{"num_hidden_layers": 15, "num_key_value_heads": 1, "vocab_size": 2048, "positions": "rope", "learning_rate": 0.0127, "beta1": 0.9, "max_steps": 7105}
Each number is 50 + 15 x the weight over its row's rms, rounded and kept within 0 to 99. Layers, rows and columns count from 0. The size before them is the row's rms in percent of the matrix's.

# layer 8 MLP up, 384x96, rms 0.253, rows 361-383, columns 0-95
101:40 65 42 24 63 58 89 29 39 52 45 31 82 39 46 55 62 26 56 82 50 58 45 62 41 60 67 59 23 62 36 25 56 68 35 61 62 62 38 75 66 46 60 27 59 55 48 40 54 57 65 69 51 52 63 32 69 27 51 36 40 69 47 30 72 34 77 46 48 59 42 52 58 37 64 58 33 49 38 53 49 32 33 45 28 71 47 12 61 59 42 50 41 64 31 49
113:78 62 32 57 54 50 50 66 55 56 48 47 40 41 58 56 48 60 76 38 77 59 54 76 77 52 55 71 59 47 64 43 66 38 78 52 43 34 37 23 51 67 30 42 58 24 58 59 49 39 73 57 29 68 50 33 78 54 53 45 64 54 50 40 16 30 27 62 34 58 97 72 28 52 66 58 35 49 43 71 68 41 52 61 54 34 56 32 59 49 64 37 41 58 61 56
126:25 46 63 33 59 19 64 19 60 50 29 67 28 55 40 57 43 77 53 34 57 67 28 57 66 60 54 79 57 65 55 39 57 50 33 30 40 26 14 35 62 64 35 31 48 77 61 49 58 71 47 54 21 62 39 43 45 43 49 40 49 54 41 68 45 27 62 42 63 43 46 77 43 56 65 52 41 43 41 43 24 38 40 59 87 46 31 52 71 32 60 45 49 53 36 57
036:59 57 56 39 69 51 65 65 47 56 84 52 76 44 38 52 49 53 75 12 60 44 46 66 64 72 30 46 13 32 69 66 63 46 52 43 65 50 35 50 29 46 34 58 73 40 21 37 75 45 68 42 25 61 27 43 45 51 68 59 26 56 71 72 57 71 36 30 53 54 46 36 42 80 47 47 58 51 53 45 63 51 55 48 63 64 40 50 58 42 32 48 42 46 55 14
127:66 42 51 30 54 52 59 40 33 45 57 61 25 39 80 59 12 68 43 37 49 51 40 42 44 71 56 41 70 18 53 26 45 45 39 55 64 58 29 41 63 47 39 53 27 56 61 64 40 72 76 35 38 47 60 43 55 51 48 60 54 50 25 40 48 25 63 57 50 81 63 61 44 36 40 45 56 80 61 88 51 43 35 55 64 15 55 66 45 43 71 32 38 55 76 34
092:34 33 19 60 48 59 40 75 32 49 28 46 41 70 56 50 69 47 72 54 58 54 54 69 67 36 43 72 68 57 55 33 44 69 34 36 43 27 23 50 54 71 45 38 60 47 43 60 38 39 61 55 25 34 64 56 37 20 28 57 63 56 82 73 37 68 52 51 39 53 58 66 54 37 57 70 54 79 61 54 88 57 54 55 67 45 57 59 48 53 52 43 14 35 63 28
083:58 36 74 79 48 47 64 29 52 51 70 62 35 38 40 75 53 55 56 45 44 55 63 45 51 38 73 35 69 62 48 14 61 47 41 58 67 58 37 66 87 36 50 43 54 74 81 49 62 35 60 52 40 29 73 46 20 52 39 64 71 60 59 70 43 36 48 67 42 52 48 65 45 56 73 20 65 76 66 57 49 41 67 76 39 66 34 50 48 50 40 49 57 51 58 84
050:66 64 40 62 36 46 57 58 29 99 77 50 45 58 59 62 65 56 32 61 26 32 45 58 52 47 43 65 75 60 40 60 43 52 46 58 41 29 34 28 57 34 52 68 46 51 41 45 52 30 60 51 61 36 75 34 56 82 54 34 33 46 35 53 70 67 79 49 59 57 40 47 64 49 63 65 45 29 79 43 71 34 47 34 71 44 49 52 22 52 61 43 71 46 29 67
105:43 66 55 40 61 70 43 60 34 59 13 52 25 26 58 57 51 77 60 42 77 29 49 70 18 60 47 69 52 54 38 31 33 40 28 48 56 64 14 72 64 45 38 39 51 51 62 54 46 52 37 46 27 58 49 31 42 58 76 47 58 48 71 40 38 76 52 55 49 49 27 64 49 34 72 49 44 32 66 38 41 50 25 39 64 27 52 42 26 72 77 56 44 55 50 32
109:63 78 61 55 44 41 54 72 63 44 54 36 29 56 46 64 62 70 59 43 27 51 34 48 51 25 43 53 38 97 51 56 45 25 69 52 26 48 41 79 54 91 36 73 51 64 60 74 70 51 45 24 43 42 64 43 73 33 37 62 60 55 58 67 57 47 39 71 68 49 51 55 53 51 36 57 42 83 72 52 48 43 51 58 54 41 64 51 59 60 75 30 45 75 45 39
069:68 41 41 46 67 43 30 60 50 54 44 81 35 49 29 38 45 55 57 22 45 42 47 62 39 17 68 56 55 78 44 67 56 74 59 18 73 72 53 45 67 47 58 66 48 59 68 55 64 74 66 35 39 60 37 28 48 41 61 50 54 52 56 33 67 60 68 58 48 76 35 49 54 54 19 58 65 49 49 40 42 09 46 46 65 58 53 50 27 26 74 18 42 36 48 52
131:58 64 35 54 27 54 62 54 50 45 68 43 32 43 57 78 32 47 54 38 50 59 18 28 73 43 37 62 86 86 51 22 60 51 67 69 50 60 54 44 54 28 31 51 57 43 49 40 37 52 64 72 43 58 27 35 62 38 43 53 33 39 69 44 55 50 45 38 56 52 51 68 26 62 96 56 50 35 49 30 47 44 37 20 35 34 43 54 54 47 60 46 54 86 55 31
133:56 48 57 47 86 26 24 78 54 49 24 36 27 63 59 46 66 68 63 66 47 43 32 61 49 33 66 53 28 54 68 03 26 51 77 22 70 61 58 46 75 40 56 45 62 63 21 47 69 39 76 38 51 47 63 59 38 37 55 36 59 39 47 47 47 54 36 55 35 51 58 73 46 31 62 45 46 73 56 28 41 55 43 36 54 46 29 33 42 59 56 50 48 69 54 61
071:56 46 62 32 77 34 56 70 50 65 51 51 23 43 13 49 39 65 65 54 36 56 42 57 62 61 67 65 44 52 44 38 35 36 26 51 46 49 33 68 64 38 58 79 55 51 61 72 30 52 65 44 33 38 13 43 33 60 51 35 47 48 38 62 45 58 58 83 37 61 42 29 31 56 43 46 58 75 41 69 23 85 18 53 48 57 63 67 46 63 45 67 35 72 60 57
108:41 54 72 53 65 74 42 62 33 52 43 53 57 41 38 46 45 65 50 60 36 39 36 49 38 70 39 24 57 58 33 49 56 59 74 48 82 33 19 43 77 55 47 37 49 59 47 39 52 38 67 62 58 39 53 53 36 34 73 78 67 58 49 64 22 38 59 37 47 53 40 73 34 57 39 45 39 69 58 88 51 53 58 52 46 34 80 61 52 25 45 43 10 38 88 60
118:65 53 57 63 64 63 40 61 82 60 50 66 73 41 35 45 76 58 67 52 31 64 34 72 49 35 43 33 29 45 40 59 53 58 46 49 30 75 77 60 60 64 48 47 85 68 46 61 26 52 40 41 65 43 73 54 62 48 54 69 65 28 76 79 44 43 28 59 53 55 70 63 64 77 27 50 33 51 55 41 44 38 56 75 48 62 75 58 62 25 59 40 46 61 54 26
097:60 66 33 59 51 51 44 87 62 70 67 51 52 33 44 70 54 68 85 42 38 34 42 50 51 65 49 31 54 66 71 44 69 35 38 39 95 37 59 51 23 46 75 36 47 40 59 40 44 68 62 46 52 58 50 48 53 50 44 43 56 26 34 34 74 39 38 48 50 64 45 68 25 63 35 43 34 73 51 58 21 68 25 44 67 16 69 46 69 57 55 41 53 57 38 45
095:39 31 47 62 40 37 65 42 46 47 45 26 40 51 15 54 55 47 21 60 31 63 37 38 61 19 55 45 74 12 50 60 47 43 76 37 56 35 32 71 65 87 37 50 33 61 62 59 43 90 46 62 53 26 45 61 34 27 50 41 50 54 60 40 37 35 47 61 61 73 64 36 65 62 52 41 50 39 63 59 46 52 83 61 60 49 78 44 59 53 32 30 62 49 52 49
096:21 66 52 57 49 32 72 31 33 47 51 48 39 68 09 75 64 61 34 44 36 41 48 54 12 60 46 74 56 37 44 63 41 45 56 50 65 33 62 58 60 29 64 59 53 41 27 56 34 53 76 48 54 37 56 38 35 36 47 37 68 40 43 68 46 28 34 51 52 27 26 55 31 33 60 73 29 46 75 60 35 26 59 47 69 45 42 37 22 60 68 46 43 51 25 44
071:46 45 64 33 75 75 46 26 38 35 48 44 46 17 68 67 32 54 67 59 49 36 73 44 56 52 61 45 35 38 54 43 24 36 40 54 47 77 52 25 54 46 51 25 55 36 44 50 65 62 15 45 66 11 70 39 47 62 36 41 51 37 60 38 36 75 58 52 27 68 32 59 50 46 31 53 52 88 31 46 36 59 43 41 57 37 66 46 66 76 33 38 48 38 65 60
075:63 37 60 37 56 68 54 51 72 75 45 83 56 58 56 49 48 63 66 47 48 57 37 54 58 39 54 54 63 53 30 84 28 49 63 48 77 54 60 40 38 22 66 84 57 53 62 65 70 30 42 53 53 45 73 46 34 34 36 82 50 43 50 53 39 32 67 57 47 81 21 52 58 39 54 53 63 43 41 41 32 27 36 81 54 26 38 44 56 48 71 30 19 64 55 58
029:77 58 23 20 50 73 43 57 53 57 59 64 43 57 66 63 20 61 49 23 44 32 40 33 44 65 56 60 54 39 57 09 54 74 30 27 44 58 50 23 50 85 56 60 47 19 51 49 57 27 51 44 55 51 30 31 60 47 67 53 59 34 52 21 45 23 48 60 67 47 55 51 44 44 65 54 44 56 49 45 57 50 11 67 32 55 67 47 60 40 55 55 60 73 39 63
088:52 27 55 38 39 68 54 39 52 53 42 71 65 44 44 62 50 64 74 59 59 52 44 23 56 56 48 33 32 45 35 52 80 35 52 27 33 55 61 49 28 71 57 60 70 57 35 25 52 40 56 81 31 60 44 42 72 49 59 43 35 65 58 65 62 64 67 55 31 45 77 40 63 50 34 55 41 18 57 17 49 36 40 37 45 41 37 46 52 32 32 23 37 64 11 26
# layer 8 MLP down (transposed), 384x96, rms 0.0803, rows 361-383, columns 0-95
099:66 60 39 06 20 62 60 56 29 37 67 41 73 46 46 45 26 32 44 56 41 38 57 56 51 56 24 42 35 60 46 61 63 42 37 67 53 72 49 88 51 32 65 53 41 56 47 45 62 45 61 38 30 54 52 67 66 31 58 48 43 89 65 33 68 50 60 50 38 47 54 63 80 49 39 70 41 72 55 60 74 40 58 47 43 63 40 85 56 59 45 41 27 63 29 66
115:72 31 65 59 60 66 53 54 60 34 59 58 39 39 72 34 45 38 58 49 42 72 54 52 55 74 64 61 60 53 61 62 53 41 78 61 47 25 66 23 49 48 36 46 78 56 60 70 50 65 46 59 20 65 17 54 75 55 55 42 88 41 48 34 40 32 57 51 23 40 73 34 45 51 37 43 48 78 27 30 58 48 55 60 47 71 60 38 59 33 34 31 41 21 54 72
118:76 44 79 42 78 28 65 42 58 52 04 42 32 63 61 64 63 52 67 44 50 57 46 51 58 41 56 60 73 39 69 63 70 70 60 19 56 53 53 49 49 60 32 52 50 51 57 50 59 52 35 58 70 57 16 62 40 64 53 72 31 66 53 65 31 65 75 26 52 36 56 59 69 42 40 48 59 68 57 32 34 70 33 67 47 53 66 67 30 43 45 68 69 64 30 64
034:60 49 41 52 56 40 17 56 43 57 46 46 52 43 16 80 56 54 47 56 69 44 52 45 43 43 70 49 53 56 61 44 59 41 27 57 45 46 65 52 39 56 85 45 66 52 41 54 27 44 52 28 46 56 63 21 51 46 34 67 43 74 45 36 32 32 48 40 38 36 46 34 68 19 71 63 59 52 52 38 27 37 42 64 45 41 57 78 56 74 00 75 27 69 38 36
113:37 82 51 39 29 65 92 22 38 45 52 58 29 58 47 35 35 37 72 49 45 45 32 41 45 83 46 23 66 01 59 62 24 41 56 58 45 49 45 40 59 24 46 44 66 54 65 36 49 39 49 41 43 58 25 60 68 47 47 56 74 70 71 55 58 30 56 41 52 73 64 31 62 70 53 43 53 54 55 42 41 49 50 79 59 35 55 47 58 42 54 55 23 46 62 48
094:35 33 52 63 34 40 37 59 67 43 35 49 06 95 47 63 72 37 59 57 33 38 55 49 45 56 44 50 70 61 34 53 67 44 62 49 44 43 54 43 61 49 54 54 54 51 44 71 45 42 65 56 50 62 45 77 36 83 41 75 59 40 43 52 39 70 57 55 63 16 32 34 32 49 20 79 24 47 25 57 39 52 56 56 68 48 46 79 34 36 22 39 58 43 45 46
081:65 39 33 63 19 63 46 38 48 57 75 66 50 52 59 54 44 39 69 69 53 57 80 35 29 54 34 39 58 37 20 54 56 55 47 72 66 44 37 55 50 45 33 40 35 59 83 51 44 22 22 51 51 44 39 34 43 63 18 32 71 24 53 68 66 50 15 37 32 19 50 53 72 50 47 45 35 76 61 60 62 29 67 49 45 62 55 61 64 46 39 44 34 57 61 50
047:49 90 44 62 44 45 48 78 30 91 50 63 61 41 29 42 50 42 51 30 31 48 65 65 85 39 62 67 44 41 14 58 45 57 56 47 34 29 38 48 52 54 31 32 14 53 37 40 75 40 57 55 38 33 54 27 61 54 64 55 46 54 50 47 49 63 30 56 56 42 54 48 74 52 48 27 64 57 62 47 56 45 28 52 34 49 45 51 34 31 72 45 23 26 31 36
102:40 54 53 41 43 49 54 57 38 57 31 81 66 27 46 34 46 40 70 83 36 42 60 47 30 64 65 74 42 58 44 33 48 55 44 54 61 57 64 49 22 46 43 58 34 39 86 61 28 54 38 62 51 38 46 58 56 34 34 56 72 37 54 11 51 79 27 30 50 39 52 34 49 74 72 41 58 48 65 53 64 50 81 33 27 36 42 54 49 76 58 58 75 41 51 25
108:38 55 64 49 46 42 55 56 60 22 69 43 39 51 18 67 56 53 62 45 38 22 58 26 51 37 29 34 20 70 42 65 42 52 70 63 40 48 61 50 57 49 79 81 35 36 76 59 54 80 66 33 31 68 43 64 39 50 16 61 29 72 53 72 67 57 55 59 43 40 65 48 54 53 71 40 40 62 39 50 39 36 55 39 34 47 53 63 58 32 49 56 71 55 16 32
078:63 54 50 40 63 66 63 52 51 21 49 70 43 55 30 51 53 70 50 43 44 47 52 54 51 38 46 68 54 61 55 66 63 32 50 08 82 42 64 94 48 43 51 36 36 75 78 44 38 40 58 51 63 54 28 47 35 59 84 55 44 41 62 40 63 24 62 54 43 62 44 05 61 42 36 64 42 54 55 61 56 32 29 34 70 26 47 57 35 65 62 55 52 47 33 33
127:53 39 57 68 38 53 46 58 64 49 60 43 42 57 50 44 35 49 72 59 43 79 29 47 78 38 58 64 72 61 25 54 22 50 73 64 42 59 55 34 70 52 52 30 42 30 28 27 51 58 36 61 65 53 66 56 64 77 56 52 56 52 48 26 47 34 32 53 35 44 55 56 44 52 73 66 53 58 42 46 27 23 51 24 61 31 62 00 56 49 57 35 36 63 34 56
132:44 69 52 32 43 38 55 47 44 35 45 36 62 46 60 33 36 49 57 59 22 53 59 45 25 25 77 59 49 32 61 63 54 15 72 28 56 59 50 33 66 61 72 80 48 55 39 56 57 65 84 37 33 59 42 55 48 33 65 42 38 31 28 59 40 57 42 54 19 57 77 51 54 29 73 58 42 56 56 32 46 50 39 36 56 35 25 83 41 68 62 63 42 23 41 62
068:38 39 79 29 38 49 44 44 44 52 55 57 41 20 37 49 59 38 50 49 34 48 49 27 50 69 55 31 46 19 70 66 60 58 54 55 52 28 85 24 69 56 27 24 37 48 78 52 47 29 32 81 39 46 43 46 56 20 35 46 66 51 57 45 53 67 52 70 40 51 45 37 74 61 50 65 43 47 58 37 72 16 44 51 41 75 49 57 66 46 58 84 54 46 31 52
108:34 58 48 47 37 74 66 70 51 59 31 47 45 78 52 65 65 44 73 75 38 45 44 34 10 62 58 10 39 39 34 32 55 68 57 34 53 28 45 53 48 42 45 52 74 57 66 41 46 54 50 76 70 45 36 56 70 45 41 55 75 39 45 69 61 67 63 45 37 29 62 54 45 76 65 66 23 33 43 55 62 31 57 42 48 27 38 45 33 24 27 33 47 46 62 56
123:42 27 73 53 60 75 65 50 40 49 58 50 73 41 36 45 74 54 55 53 13 74 42 62 68 43 58 24 38 29 41 73 66 54 52 81 22 46 74 64 51 32 87 44 39 55 57 47 65 46 57 41 37 53 56 38 45 62 49 47 27 41 61 81 24 36 43 35 51 34 57 36 44 40 45 49 31 53 57 44 45 30 34 60 48 50 48 55 72 50 59 54 44 52 18 12
093:55 64 39 71 46 38 43 49 59 44 66 44 56 46 42 72 60 45 84 60 41 35 69 41 54 36 44 20 65 73 82 37 75 25 26 58 79 57 74 55 24 53 66 31 46 40 49 40 60 60 40 50 56 33 46 36 46 38 26 39 71 26 33 23 67 42 53 55 43 57 42 53 33 41 28 59 48 54 51 63 32 44 38 65 64 20 47 23 40 71 59 47 34 52 32 34
101:63 33 60 38 41 49 44 52 23 50 35 43 70 40 36 51 44 54 41 66 36 56 52 75 52 55 33 58 29 46 61 54 44 59 36 34 27 52 37 62 46 58 37 64 49 37 46 02 25 81 25 61 34 21 15 57 53 55 41 73 32 44 47 29 47 51 49 40 41 37 30 35 24 73 59 45 52 64 66 57 45 60 51 54 79 79 30 68 64 45 30 40 43 44 57 64
102:28 40 36 59 64 45 65 46 23 66 48 25 18 63 42 62 48 49 50 44 56 34 49 65 43 56 66 60 64 47 49 50 48 82 35 52 62 39 69 47 57 40 67 59 56 33 29 30 48 59 35 63 45 43 30 26 51 69 66 38 47 24 71 73 48 71 14 48 50 22 30 72 71 53 54 68 29 59 72 45 19 50 45 32 45 64 47 53 36 47 49 47 49 38 52 86
072:40 54 50 62 38 58 68 43 14 61 55 54 46 63 39 79 46 61 42 68 46 28 67 53 62 54 64 69 89 26 67 33 47 40 60 22 77 70 40 56 43 60 77 49 37 55 49 60 32 38 44 73 55 44 55 44 42 75 49 31 28 32 24 60 54 32 41 54 59 48 81 52 62 31 47 50 46 69 23 62 52 55 48 38 51 66 23 48 74 61 40 21 55 50 49 37
082:62 74 60 35 31 40 50 58 24 42 59 78 44 32 71 47 57 67 73 60 53 63 48 41 42 59 54 62 59 27 46 70 65 30 44 50 67 41 70 58 12 62 55 44 62 65 53 34 72 63 55 56 70 37 44 50 30 52 61 72 26 36 29 51 33 49 41 62 64 62 29 14 65 43 42 95 46 53 49 36 25 27 47 74 57 62 44 49 60 69 59 53 47 50 57 55
027:57 36 43 69 68 35 91 66 34 44 35 52 44 40 33 28 41 52 39 63 52 48 22 61 42 36 34 43 33 57 49 72 52 57 51 10 30 38 28 73 58 67 47 46 41 41 36 41 51 52 57 65 36 45 44 50 62 42 56 47 48 40 41 46 70 19 26 62 10 31 51 27 48 33 78 44 51 52 42 36 26 55 62 73 53 64 27 48 52 50 59 81 46 54 58 69
092:52 49 59 69 44 32 48 43 39 51 35 47 74 57 43 67 55 38 45 44 66 55 66 81 12 52 54 35 60 64 54 38 25 73 47 72 61 43 38 36 66 40 55 72 55 55 68 73 58 48 59 33 58 50 62 63 53 41 48 48 42 33 68 31 58 59 57 24 68 54 51 00 45 48 40 14 55 60 62 55 47 68 27 57 27 61 69 80 39 50 39 47 73 41 73 47